Weights of a small transformer language model.
Size: 3 heads of 32, vocabulary 1272.
Architecture: RMSNorm before each block, no biases in attention or MLP, embeddings untied during training, some layers without attention, normalized values, a norm on each head.
Training: a variant of Adam for these matrices, 156M tokens, 9064 steps.
Each number is 128 + 32 x the weight over the matrix's rms, rounded and kept within 0 to 255. Layers, rows and columns count from 0. Numbers have three digits each.

# down: layer 8 MLP down (transposed), 256x64, rms 0.225, rows 89-188, columns 0-63
# up: layer 8 MLP up, 256x64, rms 0.222, rows 90-189, columns 0-63
down89:106079151176109077123151096133159169100178152131145117148150135103173142141099151108136162086091153093162154127123075172101184155112214060167172107113078061092168153163125251097122110089141084
up90:127108108132123101081129080125102150094065158149114093155109146143193117124187117170128112146103100095110127154110167119135139146137135079038170080141156125126171169117079121120118074105164199
down90:135093147165086134098089146092104079142136111119124120162084129113133107152153152134124175110139112129050127163163034131177133086110159163112129083165088139103066095136106111239144108137109083
up91:129107148085223152069148138154124163095134087059121105118139156150124129088130127085139173091132095123218103101146088093125094118077097132180176098139145157120069175100130088117147095115086117
down91:111112187143127138086076126109216088150158128148136115111152093123094170182081140137135168161119207187156110086107144172152100078168093131167149116082144173160075086111157159134159058095102093
up92:047169205134128135189135100125132121129116106093099115119142131116145130115119130162136114087109124148159119158136149136139140185183187146147148219155156164113139128096082136113140107140086139
down92:173105068112105115079139122133131116138113084127115110118158124137132100114113152145091175168103119092064135158101089055077082181111157159151150165109129168146099123113102105108124170144116060
up93:130087108108119125126129116104111145152161123129111143085182155221141168135125154108176140106138087079178119137109123154141104118104139144184172107158146129110122118145151123131075068107122120
down93:147145136137121154139125117113141130145141162097154137125112060146107156149156077122120082157134140105096136152152074176122127124116116126101152170138135162076161095129155142081112092127112091
up94:122142205117165116085122149097159176126105167100124123163126157130149082123183112132094126172076151148122094146056172152151157109105116106150124086063112128106179142057136131154097076159127113
down94:186140154126142070127108114155101117140113137122123137079144111173078067138155115164111138139115130142091066175149078129154084134170157168128121130131111104149124105181102076130222101153102180
up95:190160185091143139152156128150190126133164135073053133095134121112174106126138109128115148141149162142096174051083139075120176154085154157151109156133139136145160119136135177151102071129132163
down95:117153103118179176102147163168095079126114097184129123136137079116222123137157161104148090115153115120125077124052125106094085095137166120237130111117103116133182131155172120114061095114135161
up96:137148153105204172132094108179151104106164166087058166117118128154141163100087129148129159192156085152064079108124142162157100145137113113103129115136166146099157188096072125151159124117132204
down96:154094136092133106124076115137172145108155137163079085143125108203081183165115138115113126170111079166140120144106168154052153140045095127083118197092056127084093123073178124145164124158137182
up97:146121116130145094147096138115090097153099059123137167101091160175146089097145144140152121137111104093132149132149111128145159144118145161113103067142119117100184194066174178135105093105119132
down97:136172139145132117168127134183101106111122144137123149156153110109099159101148112125093131094066180118126097179185113133166172063103125120111131122066117150147118185126087141135132149106132141
up98:156068192125153170124107121108124181112100097109122158107138142121154135085066155157131162055124046115144149113156147097127100132132128158103097171167147117114086106123133171076118122141120074
down98:169161126178145087105188129118060089131069124080150158139096146106132111136142131065150141146140134131129089066137068153128112117112158066138113125081138098145152111139117093042139188095145109
up99:111100087150166194092134120127134186108175135157068142114139097154167122124114077121135226148151101158121145092084125114134171121135176119167157145168085057103155112080088122167152093154057140
down99:093120106163046147139160117074153098178131112167119098129120131119113093141162165119121142120071116062164117090111125204104169186104132142122132084137144178145111135119155034110134157106204063
up100:123140134141148150086115122074127100165098116155107168149152110179149104116170125149144123184119071086130145124104095093161185165154112125079145199129121168129183138164104159167081112171141159
down100:125127139159137123149048158171155131175146148125125066141136087098115191113153076091147088119189179141137153132101085151143146124190124172155113154170125120105145130153118125164126142135181116
up101:118135141088148140110151084124082106126116156113126083142161139140162053110117145141112132109118089141114193131116141145136055147147183120112078183157155110131121108132141051111056091083152181
down101:124138136141120088203163130178166108185162136090111114156136089120121109153128107167124106088135122129109135071109051137138129120081124197128118144161071147154151176159111097111121122174109088
up102:173121099111164124126121118053187160123125082107133082134106181127142138075156095177171085128153080063143063121081122095104104134121135137186119163134136063123134137114165175122119111111133116
down102:095086171190132128147139134120119112142132200148138133138178131110160153124126096131148099100105105064132126119110138110104176096096142145120130072169120192148167159161150102048106115135102063
up103:090114126097140188151201105093192140139112135123060117120186105144129101124143064125169122104126142160101152077176108192141142102069158124118107120137085087146156142137135097157125116124159129
down103:148139137153156140130053170144116161164127103082147121070106096080151124125161131181128118042097105085122109154149145134141129152169087158165137126150129112114159093088143146152121185103165163
up104:069084198175136134112148150175115138148210102135070148057135212181146083099090115116156100183097109096120110063081150118231083208147099105098172187109147104158097159121074148137130123111189114
down104:101159120106143143121153139130175160147126143115144132093211120105089139150150101096142217169104089201120151171124156156138135087113077119186133081143113140103141110100119165128155181186131124
up105:166046210109148162155133089069173077141089169149135061072119107135171052098095167096162178142155126113107188145112129165128115207050135131152098156073173086062177180193153122150087110240111124
down105:095134157102110101112175133052047173142072087109179099145165112119126058166099102096042120135164120136109185165157128152114111081183207125133103109110119108122123095131114122153104123147136211
up106:052104162077156110092146130138142138109071167111071131114115125141133127108112078135120155106109147154097144113107103085138104137108108090077192152180121150139110104111129132123058124122129130
down106:151145127123087105121097149078080114128131161121131109167159143145102104140096077134077097113146116116072129191120102093120090126154110119110105142094089177138115150137092083092114147215127132
up107:118112165092126162127156095147099115085167081104088163111153098148147093132097119170140159144074097102099087154181158144096123152159170131098129097110183109108184144108140115052135105135094157
down107:087113097154117106073103131132196118142134093110126094101123099143140151102120078129116105108061124139093087114178118112142141077134154175082071184155131120121152127169138165135164118101096059
up108:186104139108139093156174070110110089136078129168135122127112126154166133100138171111134141089071134106153080113134143121133129155096129126145101124135133154142169138154111106118160074109131115
down108:096141095170077099144120128129111115145109203118087060158139162100114128184163137075077169111088159120157131114111152067135102122111142132132141131129140107159123137140138138145129120092121131
up109:122127107128158188107158147134104086111158170093110169124148187180127118139169113136180115090155097058134167115178108105115163152117124165158118146121096146112131134072141121112106077141155133
down109:151109186161137154145111148175133120104111163135124145128160147147085207139132115158088081130134058112123190156150136104117125183118107110117065132072136115123103147094071139187102134092153099
up110:130115153164139142125138134097153156143111157059107097174122162166114118113056166122128138178076170061112168079102105133115114126128118106120134164124114146123178141157074121192070081133126077
down110:074118102146104104154122115151162152111162099132139095107133066128088155140175104080100139145111127185134102068138088139127155152108153110099086086119140082134117098078163171116155117102096162
up111:109116126132108139105085113104104104088126141161115161110154096167186150126123152094144198129171070069112130109124143126120124133135202027128093182183166076117092133116139125170124095184176082
down111:129145130117051073113112068205059120142094068129130102142149085143071146081155116138120106120141169164064122093121152144129058091141095106117115112098180092149162090151141124112146148120101090
up112:075106127159141111123108131132069149109150137141133125093145176170221090116140147173098136165098133131159104151114089143118109134106131156130086116111131155074191151128107045111164125124125092
down112:084058115189179132138145054114066155155121090115121187146144130118135077150139171062041116081115106091100068134143169112141103085173123141152151084111118081134122096113131104089111150124127119
up113:069160137120152172143107103138100197085156134119120135086101169138123095157158097153152123120136105163088110096118129060147174198161105061096108102149170101092175140103117129095129100180148162
down113:090101085118119092090122141150129151077119143102128091147122160124144169127105115144098097076173106096108107167138023151128123123081108161156148132163147136144077157149182092151144197148070085
up114:112163153092147109115102088140141128115118107126117121046136115163167132110071129134141130095169097119088063057134144056187084125118160116207122183111158051110098122147112129057109151119153148
down114:129115149099107092147138059139139114128183172140119103066159138153147107137112151112104121126115157093137078096150079179177128169100134109170120113132162153192076131165139118088146222117134173
up115:148125114109156146130131105136115112140168114136119174120105116225178147108137052088116141129165095131097100120136143173197112116141135164154127179175136089095150156109081068126141124180094115
down115:118108120187123144117160163163161124083101141115118129122164139154166109163173139044161165109084189146096151049165079161177091112106118146109083112080152123160064178159167104128092138136088134
up116:138097179072151128111160135038156192150083168121160133102138155202187098083154118125139112126183094119160128139191101128133123140180231120162190072148170113082140125103065179152098082149083116
down116:135110114134143163109156141152160112122187168132196050110122121120081043119110157142120172107172172134105175085132129141085151073180103194113128101148107115133136102166132111202155196151116138
up117:137135129127137221095181167133166107129128111109132125126138160198134101138126127096159165124176047053112092116128086146189111095130169095134110155103120127112084132175132153093075048093114102
down117:145108153151128125131135136168101109113161137108159147151124115096070134167230115132104137111174175112089103133125086161147120105133117129178089124068097128097137109107106170159141138092158142
up118:143150074133163173138149130101148166063118169118101110095130185124128136103097112146131154149137081112092158165109125147112146129161105134111108101122130084091179125043123135119103062128179173
down118:197106094142145110190166122170097112120106148140121153055198092117138173123138131123103118146120122118177119170118124146135110138166101180178098179136086112107150148117141143109113176189137095
up119:189143150158121173152123123099098087150112120132111089135139189185130130097151102147147125114133122148139172105132112159104102125149075111169078162117182079074099145101138137127179092127155155
down119:129123124139068112144130149134102096136098113133125114109142190118105108122144120130152049130124125105095098111165163127111166113149068119120104132110153173142093090119109130129164124071096142
up120:096157179133162102131099092060164160106136113138125190179143134131174145077146106176144116165145138103134071126134200152173143123110133144175171184179171102147110184097087138090121112182150154
down120:158083129150074107186145139150115114152068111118099111188139141122182138094136146150119131059116167086121066092213090079088173140118099120074110159110106179089153114125134167118115094101161042
up121:066170119092159140124132105091139105144092071155151113081099096191207121117138076147172192134100099081216079096157095092137132142155155128186128175198149127092132112093143158084138138136123178
down121:137107133109116084081136112107136208125138100178185115096124111119107086155145081061030118092096156143151136135158142153166124142149130102110139165119127094056120168137160109145181171114092164
up122:147158155101099140156147071138136127135152085137115138076143130151122095136087091082113125110163116149185137054142158130125102175108139108092114113176105114117131151091127124101175129200158104
down122:143138117142117119126124182102102157109153142091131129249110128122080132082114151112137128165080095121089138155140106043130141090147120118169128109119163133160133146135147135115150134125094085
up123:125126139179171200125106062120086168134140097151109072135072164109139111097182087124125089094097200087141118118141192109140137131142151119142091117128124122157184164093135119164121090118184102
down123:114074085121135144056166138147096095097134106075104130101106124134133105104108162104160088102136145164126139163076034099131144110119166135151128149179083151211089129152079080096113124132144149
up124:117073172126104120128159090116145107120123128135083131149099147151163136120146051146145099157152094185047161103094100107141157095120185060138129168172062103154140116088140182124151104132202118
down124:106089142111170120151129144095126159124143106132137073134144115091146202177197167131126173138203057148147109148114156111141165138105109114125105154099180169108153108146174148145209147118081133
up125:140172115102125151132142109148084184066134158138124163186079144164180147126093096110142157111095151109129059106115119073097124088127156100125114119147166061096171140099133150086104122154081168
down125:115145130140109153126195114147114112170178112165131143166120088098154144121116120131136126155054186150074085120145146125110119119164137156100101124074096155078113132132118152110179188174082142
up126:114153145110178158109154153097122096173102145111089090157147149119170138144138078127129113119167101139142186064080122149132128124183104149164138137103159103111146137162117078121183095125154120
down126:171123116079108171142128099170136092082131114147157096150120129141065144095134143122112157190144128147079083121094111106114156174078125090180141162167057121160144124136086168117137087102109099
up127:087138137137126116097153131133151153129094165096108136163115150114155151100074134202121174103102093133126121140184191130188083179102140150189153179129124147101132157131084116121075125141145114
down127:094139118120108144176115118112162066178113092127131147112111157161134068131138140107072153079092128149164126070133074147084096123190103139128152054116111120157125143105190169093135136124115098
up128:103142133100146122072156128125051111127193105094142069133131140109155093116155135174160130114105106150135156126079104122161096137081126147148136157104158172106157184136096140176144144127130135
down128:126134129117159115149127141138136140099085114139122111131141168099148117123097159170090133112160113132053159158213097124116148193151128119156130162148107129114103077157204119087138150112129111
up129:073137143133170176163086097129113149089091128071076134115100098126114131114091155123136118102117096037147141112128152091166129166190116136099105112099144159137114190120122123172111127136094125
down129:115111117119100118135168131168126164069138115169096172155161151104169099105117110102139143081070166119153110136113085206137126129165092166118105121115085106112131103044139121106157103180085173
up130:153118166143111137147127127086177115106127093080138133081142088201121145091093112120145129135086072119107172107147152062127079120131073148167144137137178061083119194114152192193119077163100125
down130:127141071138130156136148132156129160118107102118182159137181101095053159171157119140184077147128123192171130124140129138143105076143099115136130148088133115072102146131096098157134099158070158
up131:115133142114113135092147050133153136128146126081121074125104100164155119129124089180126119135104144036153148110115180097189100135104127152167116098107166067053185135082080130136127135208138155
down131:102099149129093124128116111122162139186121116161087094131162144150112142204108121173127153101130093138111128117130113135124187099026126133181124165116143127138132091175085107105141167133202068
up132:121122126126209106162124120096096177126168120132087133045127172142164102118151114129164116072047104173153081122127124041124175125119131130146048169171124115171141137096121206071115080117150214
down132:131096153090210089190135098104183141176154168128173088188147095164129139104130199175114111161106108185094113117093136152112160102108134147147148144031143156138055209169135093116131095070128108
up133:133074110134143142084131084090126089113166114090105093113152103163117109117095153143183109109130113089102121098155096147138112147147114065148162112186124094104148134129114104149092100120111155
down133:110093125154145110114146155114133102137141136071155141084154059059089139137127145140131106136095073159122123135130141159141128149132128090157155121134119135088100123140104163156118119156102111
up134:097128152091156182199144147106156144149132131084066123114116158158132157105104112159131116092191176094121137114143130123136130139159154158128148108133103074161167153152151086100129103128076133
down134:146123158117091109157114131158185142144174083064120120151092055106149137087135135105123128153160158142101185137151097117124122151164134102173140127114149151181108119158117183146200094144082112
up135:156119152078152153094134135094161200137168068111140086105126143171139116114083114133092110144157134167111136169169113174157094104170160136155173141114124117156144132148096157105093090122126128
down135:143092065131093112167139145116185156082139162136104100143098126119063107101132130106115159126100126050123119119139124090112105102093131076112102132114128136174103140095140142065080136132192115
up136:115133137090168116080161127069152095169110138159125192164144091107195116112123065149105166087142059144129145104162098086109112113129135105138126133136125121087133139080144133138116098110176122
down136:164102102145157142134056142224133139115143131133172111133141145118094177098167084149129157101077099119108114105077113090173144126189127102075113122159175093163148149159094135114153137112086146
up137:127117139088114142135123122130084113109115091090140152129080116163142123101078138109125146189117124108120107113112116163177165120164149064107145136145156105185188130143110120157097103128127089
down137:129083091161166110133095171135127165128125119142112116109109108117134129123140099066141137109092152143133183107242082147162112074109130122141111162150151187099189115071093118117100155091098160
up138:143105182123145176113096113182091145141165097140129135149122129145139114168151126125181149141105075122099150080135104146137140148145129151155159210168174111082143138081104129142155022126142125
down138:166145140165132027113126124140105123096155156065142074131135150110117142130156124108161140159138122179101159176121099180137172114111116146189164156147101116106150098127113104177151159122184102
up139:099115147085172115098141126103183130072110135111097125106155207138116145099128073126124112125159090134135092127134107154140104120080144108082115171070104111156113136134169150120140081119146138
down139:148150130130126159150088105124132143130128205110198125104123110103109186164091160056143127127120130115139123161105084099136082129130158114145128090108145167146111164135145142116139130115079116
up140:074130097112148143196162105133077109154136153096112150127150079133171104082040117149121178166126149131190094056167171162188149170167178115128116151122146122109169140135145159154129113107195161
down140:098105167202136113142089113153100106153113089140122147102053087138157120170071152126086123142060113120107213100085102138094139147121045093111137140161108115104168074151098151031097088109053146
up141:093135178083119106112086144124181133125115125105124109104071126162139133112131135107143186157089071122123101075175111134141133175152157081168130156145158149100189116159129138177160102121179111
down141:106155115117078141120119132140134169077124109181066135157152103120125181162121119095096110158158166091160144103139111185087124106155072131142134148084137153093178121108136134054081141102138080
up142:122084101078134119089134112095079153111125098130126125147085117112143155115101137121185172157098127139211144178179123076127125135166147081100157156144152060133132166087118150104114099162170134
down142:108128145141155137094123153165103078122061148107152100178111115125098177145110101080135112085152152115125138131183175094103125165119154143129101143163018128136096114120124137135139114073071144
up143:160147188137125142152105088083131114140101169110107119149117103179142070128107162102108155160037109067172099108116150162138168159175123112151130142095191158117166184090178094115127080194113181
down143:072154168167095165159079130173187131165137145083083109155180094124132169121119103127135168136064125078090155069148091134123106095129083123078099143039119190171093122153099183193142150110158134
up144:166111088089168134112176084153150093110106110113092132073126208129159081068146142112154138138119125089070064131115148135134175127168103185100156094163166140132079143133176086109136053126137122
down144:137101159140141134138181074116132170119153153161097088093155095113108175153138123105124076128200106149084220117085134092137155063099084155122134081115110130132080137133160068146083164132130135
up145:170101166055138103086138116175148153121101103079084115099065069096182116113168132127129132131130082130186158077145142164135108130132124147190181132140164131101108158156116171111091132113143155
down145:185099172175111150124178122132158179142135167126150091184163172103133099140121063190103120135102161120118166089177139089104123105046072158080114161133152126132183148102075105091168112109126137
up146:164118130132111132134111157138122042104158165132147129126146154177168156122147077164181143077142103127216114038146081145102128144055143103095128145122081154155132161151141086091127047145176124
down146:170134145174128149113146115098151160157095136147138111072114071112220110083141121105078050163128096105076079107135060165170186132139108114117191110107027097111129165136165146098069134116136110
up147:127168160142114124181105158108121170144118089098087154122128126163151096105134157090101140121076083057120159151147141103089157146105098107120154095119208107166142153127157163126109123153162142
down147:079160101101115164061113078075136113112158153097120097154173107088087120157094111134126143132067149058119072122083088151138091124113124151130116109104120152113116176143144145107160141154115128
up148:127042145085178169107119143134091088187124087148116103076130155171147086132123103136109125132147095128079114063097109132115072101121109131099111171109125133094109139075076181100126113196104165
down148:151129077147123113124186159123134143112184120160156140132130142148148095160151152057072141074150126145135142141123171145130132087147120162131186121122127089114068103148083094093177185129101169
up149:110138119134108089140173149127164132073080099179095130057119102142167123108160143113167112133157145111133147099123157154144168122095129133132174123137122156145149136141072162125084110146164091
down149:122110143147164065102137102119151137148135220113118111163169144141070118083120118103113116133127117156111134148132190118125166165128086144068103155162215120131151149095097137128141108143145160
up150:132152138085182126102099132122132086128125142077088112148136107126106147074119136146176174118120130167130066121114127134144108160084155076085139114164095148157110177133177109109068075146172146
down150:119125178119100066150142059148115152170184095147159139126105075117159127107107172166133156164134140085145138107130152113141090145108174146167131145092106104096104166138083120162054158075190139
up151:163098198130160165114163104085186138074103133167094151087140111144144126154091140127097138107110166140105109129135141123177122130139119145106079107190094092096130095111135139175143105139116171
down151:141144133119146095105117175121100146163091058124138130127113134149114094120116110151123098173110109164176139037123072085136103139125041105122171143174127131101142109114172160096143094106095096
up152:143166140137193121149129097133136116090075110104131097106088151124103105103124076133127118157095173117080106101116154077164137118084198127143164149147163124065174155093134186181087109157176154
down152:130126094159081146098154169134085108168130120129130113170132139120176154155120186157068167132167126120137151103145156106090153143058163073138119106136139160059142141191061152133134125154082168
up153:195154119095119138133145134134111144088142103110098163083078153195155096145144118136077129102204101103159123132142133193109169160092167149154187098098108127098171185138158176115123138145113118
down153:134140106100135074141076132185146120088136098151106118100186070119153103143158120088043154146169148159127196126112105118144066146148089118101084115090122155116211142117109109107128091168118138
up154:169082135092126112162118082167114124129149101066118131124067152161167076113121104165123098079116147111132095196157192133181126139122107139165148125165148134149192154100152154191153109083108136
down154:126117132138120160100076089080108122153228140135117165128148090174060122146186174162142153131092172148113172135180159157140144127166108096156098113134107108093112178136109139135050134135155084
up155:136209162072117133093081143132152166104097058132107117056121176144155104061088064119130140130138131097117189116096093170155064192087138110128158098149128141118155164124083118106117145138088096
down155:057134116185153096112113147135105193145158120094096139201157096098156173085095125099140161099108118149119148088100107161125089142087137170140124130144054087083096186058149065093147173082082109
up156:110057129169169142159077154109133113112094164149081065077093201193168112057098128102143201058133117125162199178153179063171144126135177170145187147152131117052127111070130126117151131152149144
down156:145071109195123094139099100154082095109163119098164146206119112158154184115189119141163122196124152132173158169077121101159115135153096128113139126095112130168127105125095131119100194074146154
up157:121080175172114115120141066132169107152187090094134041128082163216143131109163161160146175129112065147177113174125194119131110131141143082123062118065173088070137122133116181115123060166137171
down157:149124148206106126155196118130122098116159108123174148155125116092067101129127139090086104175123182126117175062153117138169107106057112097129108062054143142121126103135101121117087063172114105
up158:170104128090093148153125069101117073128108129169064122123104090142146098082098105130101139117154151097131172133162120119143144145150114140085104099154123104146138170063141097106141129150120140
down158:132114103085129130145088074113137122154179066134116093129122114163135178130104115118135136147092149143097108139108131149109118124202180134152142166176122147129098192156136065124148147110122153
up159:098078162116160109158109090142092167120150077158087103112077162122167127114031140090173149116146128146156083104106139063091097142117150124163164061110191059103170114127117125080140108119149160
down159:121075138141112194122135143103125138180129089148164103099212142132131161106130145118147108106146067174125105136106098077171146088135086156102202125164123103212107171148140209104122154055175166
up160:171134124091111142083125093131159178113113101138138134116140115117165109098105141152159154138085132099068164085130128062144141134055139108102155178147131066131144118058137126129116101145105171
down160:134112113110168208136117133182136140182167152135134208120133118054160159135142092092141146116099125120192129113088175206114069164144112140115145087123133157117148142109127175141161160160168118
up161:115187094135183211128102069149149098089099149096079129154128123193142116148145057182138083080123144087165111053065107161141091149084242112106141157162163128136194152105141132146115141117170162
down161:158164148179084118073075093122172135043143117147203199086170169116151138129085131171073138071198137098164164112179136115137154108165171119113115157077070102101140087082118079128156158158123174
up162:144114166144127144175159164130116116056112133052124088114111131195247055113198151083168155119099135182160146140119152179140106137132126135057106115087130120138125140144084186065120134131171086
down162:122048108126097117150090166126131122172207114149143148073060126118073084150096111193167130130121100136121110081139123160045138130081122109163104077091144162164202135145137178136158163180077146
up163:107119165152124119143135080152091111148083132130109044182061145125124079140123111114149124130097097092166126109137134082119128175159121070148108126136139168152149184094118160137096116159208111
down163:161157123154128126125176140148177105137116093132111153111181112104142123074104128137116074118189158141128160115144128197135170082092110173063149123161139176141089055127127106147163095118068187
up164:123114142078134129121141120077135138160103135155103069071137103150132085072085152130121165161098101088136086094079128103104109114127123134175171122134152102083148120134117143085056117119119118
down164:182113091108114133064104151106173116134106138139128138181161105075115149090135153107143175193144113131141140117142156116085149095104108079165134155106069139119120152078155135117106115082163130
up165:087114165152163136115144112177125084160209047134098096124128126121176092136152074127154170145165113145124149118148173092167152148157162034130149149151171144064106112117160117127118086095142152
down165:108078168102138136156106178046162182106109177101143142126144069141140097081136104076121133127116139115152119173121145132123086176072140116088029106124074176161126090132092158108112199167194170
up166:141161192124106154190140082143128131092085116138075087069143122110130111076108116046136153148099162117111118076099109180155124143129162085124116097141161120102140126112130164170076110118119140
down166:126115081133116153103104101150176097120141168124180176103135108089086073139129117164107138125091123150095171095133135159159070162134143208081143121057186158155186138140156155122101101119063155
up167:136141128136174135105122094113128165140159060038084154133103130151166128127086174198134147135101121067111124044122158169136126100128080151100098167101135113177144197153107203144156091134143095
down167:120107125169152084119172141188130157134070094144103105076116087108209156143206194099180102105131132121137079105103060162123132144105094152022155172144145122134143103153062130177180172096135118
up168:115123126111129141144109137125182130154154072114116129160126133175133092132126152160107129130179113119086146135068177125175109157123158088146068066170076171122123160151127090189125060147152077
down168:187089117157121089111132131186143146160160169139133191092116086046086122142129080123112131148188134163109134159110153080119173141183158197119128123164144144114100128133129152135125111182139109
up169:127127186124117131123069127125181192106136104104103160117160183172146087019147120178159141144163132100166118129084093154214075164174081129154160170138153064069103154185084138170143145134151093
down169:119070122250143080143184137188162118114122134133152125139113100130168148128104125114130188097105066140141152174161089106178118106095170160155116147101123214107206137118115100088148184147079161
up170:089079089135150160154184112146127095060149149129072171126116135146230117116200131087155119184131166081158093147147175172148092136108094131118143094151120150144180126104090146106154118168132185
down170:152117155174094159140158151130073058167123141153131083179115093110126107086120123153154136106105236142080082130138084110125114143155120174125170147146141161137092137147105135128173194176113159
up171:068109126041156194129112122146149099042139162090114156113086172154160075147067142124128124107136096144185083123170108155164186101158147101134116100120145146101107120144129144135132065132120178
down171:088130123158139120138111157085121134099134151115163072174160160039116108167121151149138109144194148205139127163127147144137115124144147153119072071064078132097153081110154065144100134131148139
up172:112132169089120125140114083125120164124110118134118078114116173166146076099115157102132140091055160148198126110067102147095128150133216156110126076160174094091120163162123177144121125155189147
down172:151141170132168077163129102048165121142143077118114085112109141123139128221157169127075108125114184082131089135140146129124099179101151192124110067128138072126125126078153066114157149089154176
up173:140124102063126204155192126112139181142103086057137116087093173141136107056117117144150230060099101076128098076110115120124089189130144126113072168164127137057109139127088177092154055107095167
down173:168163177229085070152132125138073106114119105119137201067156149120159152091154060171129108173082136154117128114098087163150139131059084095153112076090085155117128093056101160108079114163061166
up174:162187146117135126152128084082102127144101108143147124148117097169156098088112150179153111123090093099162122160065143120179095089124182160148165098141129081114173165144070145153111075106150144
down174:110121100176142148135122156125153098131113145122146091166110124064115151145205093115164150155046093117157111112139125052133151153150120122113151090114104163069148144134182166173120098133171149
up175:097118134118161131097175145165147125155157076146046138097121136141135100098092114159166149130121166131133158111152154120194092119121157163128134070184137106123117127088075057159118125160098114
down175:139136153132128117130120042119081147109127114128101143156157140150123140157102159149158160204134052117107082131172175105098143106116112158109108135081152170123084160108076112129156064104098071
up176:138168175084116111131119162149171136132119106147113105141077134154130128075104160164152162167148141147123127107121103125125179116206156110126131088183179122100110141131128119139086094173113060
down176:104092121146162090113083169147101123129107100096134183126158101108095068140180092116105135117119127120209146101158138101132162135155200071141103105116110099155090146130090137088164112119132140
up177:148121126140127178093104143132096117116159164120130071136085187169160115126172106149146190152120114088197137089084202126169168134127171124147128141156160068082131142090163161155091135130084175
down177:133111106201132134148086160093144164150151097117162106136122142156105149119112162108061117103107156110071127094089144109151153118140149139129120172153147144092104112110185120135122243130133104
up178:122112145104119088084165053075171066109120056134122090154183083159192053131139070179164106047119100099092173127112235113127128114165128123165136101176109156061159136124110110135103134227166164
down178:120146143113108115196097152101159084101154088113182126136122150109107151127160122125142069118161119102104140105108111152132117108112127116134159137094057151131152123102174122147126234129151109
up179:144154153143191141131138114087133151133103134104138150120091190121115118114112135177092156157142093122165136096147193084151122152154157127125131152135144135118092121089108117136108097103164120
down179:148113142140132117137120055135128153132103134143149098162124133082058120130148105124134134128163128122111151088135132109115133067136078112102150173126129129107110115100184086122113115138082102
up180:117093164104127109117151115106161155090077155119108104143105136181129157091139167204109196128170132101116096080071117112111112163151157131103113156193094099147159125106162136105184099081141106
down180:138130133167192139170039127179145149137151151122122109124095103094080177102089111148134111147180176145095136186136150157100107079154140134095032081108158178099101109116136150144126111129108177
up181:157157114115139135121100175109139088095111089091094127140136116144128112103132134214186139084183067144085068152058153083131138072121095109112121080126161126151110164125139182096094087166124152
down181:095115171188118138174137171132113136178114195138133132088130051108185111150172132122117131120184145158151164171146129093121137115061110071109133115120067118136126134118123128086103160117113061
up182:109150134147096097124083080129153108139180100133093127117104153161159119118157174186103155115161088125126136095077123132186113129105133129150115149142125182164145141120170183111058089100114115
down182:128124145151095135115153090167148121113096102071150133074161083096108146091165171142070114106082111151109181136101129113203160172149080134089132113101152174173160094135123169138161123168120148
up183:164151193115121098173095117201139169092116111057101144089140149107161097041095082113150121100169170144109111091144191165165138132137140110140077145079160119113159151066114094124152124117137109
down183:150112088131129108097114113121112131122123055180122088114106159162180117109114136136081136124191138201162126108174093196123148080147072087113184162117151187112095126247101157141118153076114068
up184:107142117089134123152108189126138114099107089113130094149029113136165152093195086156123119117157151118142100063109147101181099129091112171085119129144136169126090126053113157172126087103152145
down184:096113115093146078177148170098103184123160162079111135181136068111175126112081126154142125148100123170137175167156128179096113207113069145174169086193140152119159112156142113116172118108103129
up185:064111102137088139152178113181184175121126089114114126076133126130145094126114088180166112106137118153131127122082149134142121144092168133081138164187143125124166127118095100185121113118133128
down185:144103125126145074209130100137123103138117100124112138167115163151072136130147155172122107111110187156105127145176150098084159112112092196121112154161154135138135117153086148128125216114114139
up186:114180166083156112112152123088140122156130159074094114115132167117131094099132075111116088125133119092134119136129129143134116100164131159082145169135116118137130155087093142172132084159169085
down186:098088075119115164091123106100132131186108136117121146115097084131120178156102166160130189110116161119130184155151103115133092132098171143100152149146117152112152114147170126110071104114068118
up187:078144136106134110085120133090065106054079084130139127168124144104142124134103121132120192152135115151130135099091142147107123095120179112110110175154144106139146153080119124200068083107113092
down187:155114132115143130125118136171145130148108141163130096146165136102099158131211112188108124113119124185112153178133089141068108149176107115165132112170101108118158191132121089141114136120088136
up188:106105078104161178074109137145146143114148086140119128126091131154154103074148096135121113157136106157154143139121107120093104123117097098100095108082120076178139115143102160119180123099122139
down188:111129151118158132153103118144104124140107161122156129127124166104102159119097132098134140103107148169143090129117085171094112093127129185195197140170105125112178149091114056146128139111106147
up189:097162135113149125145165111199159139052135128116107113135198172100143053127071089112139106127103108105091123116079100118133179147155189126092074116165084111076169123121111142107087103184130149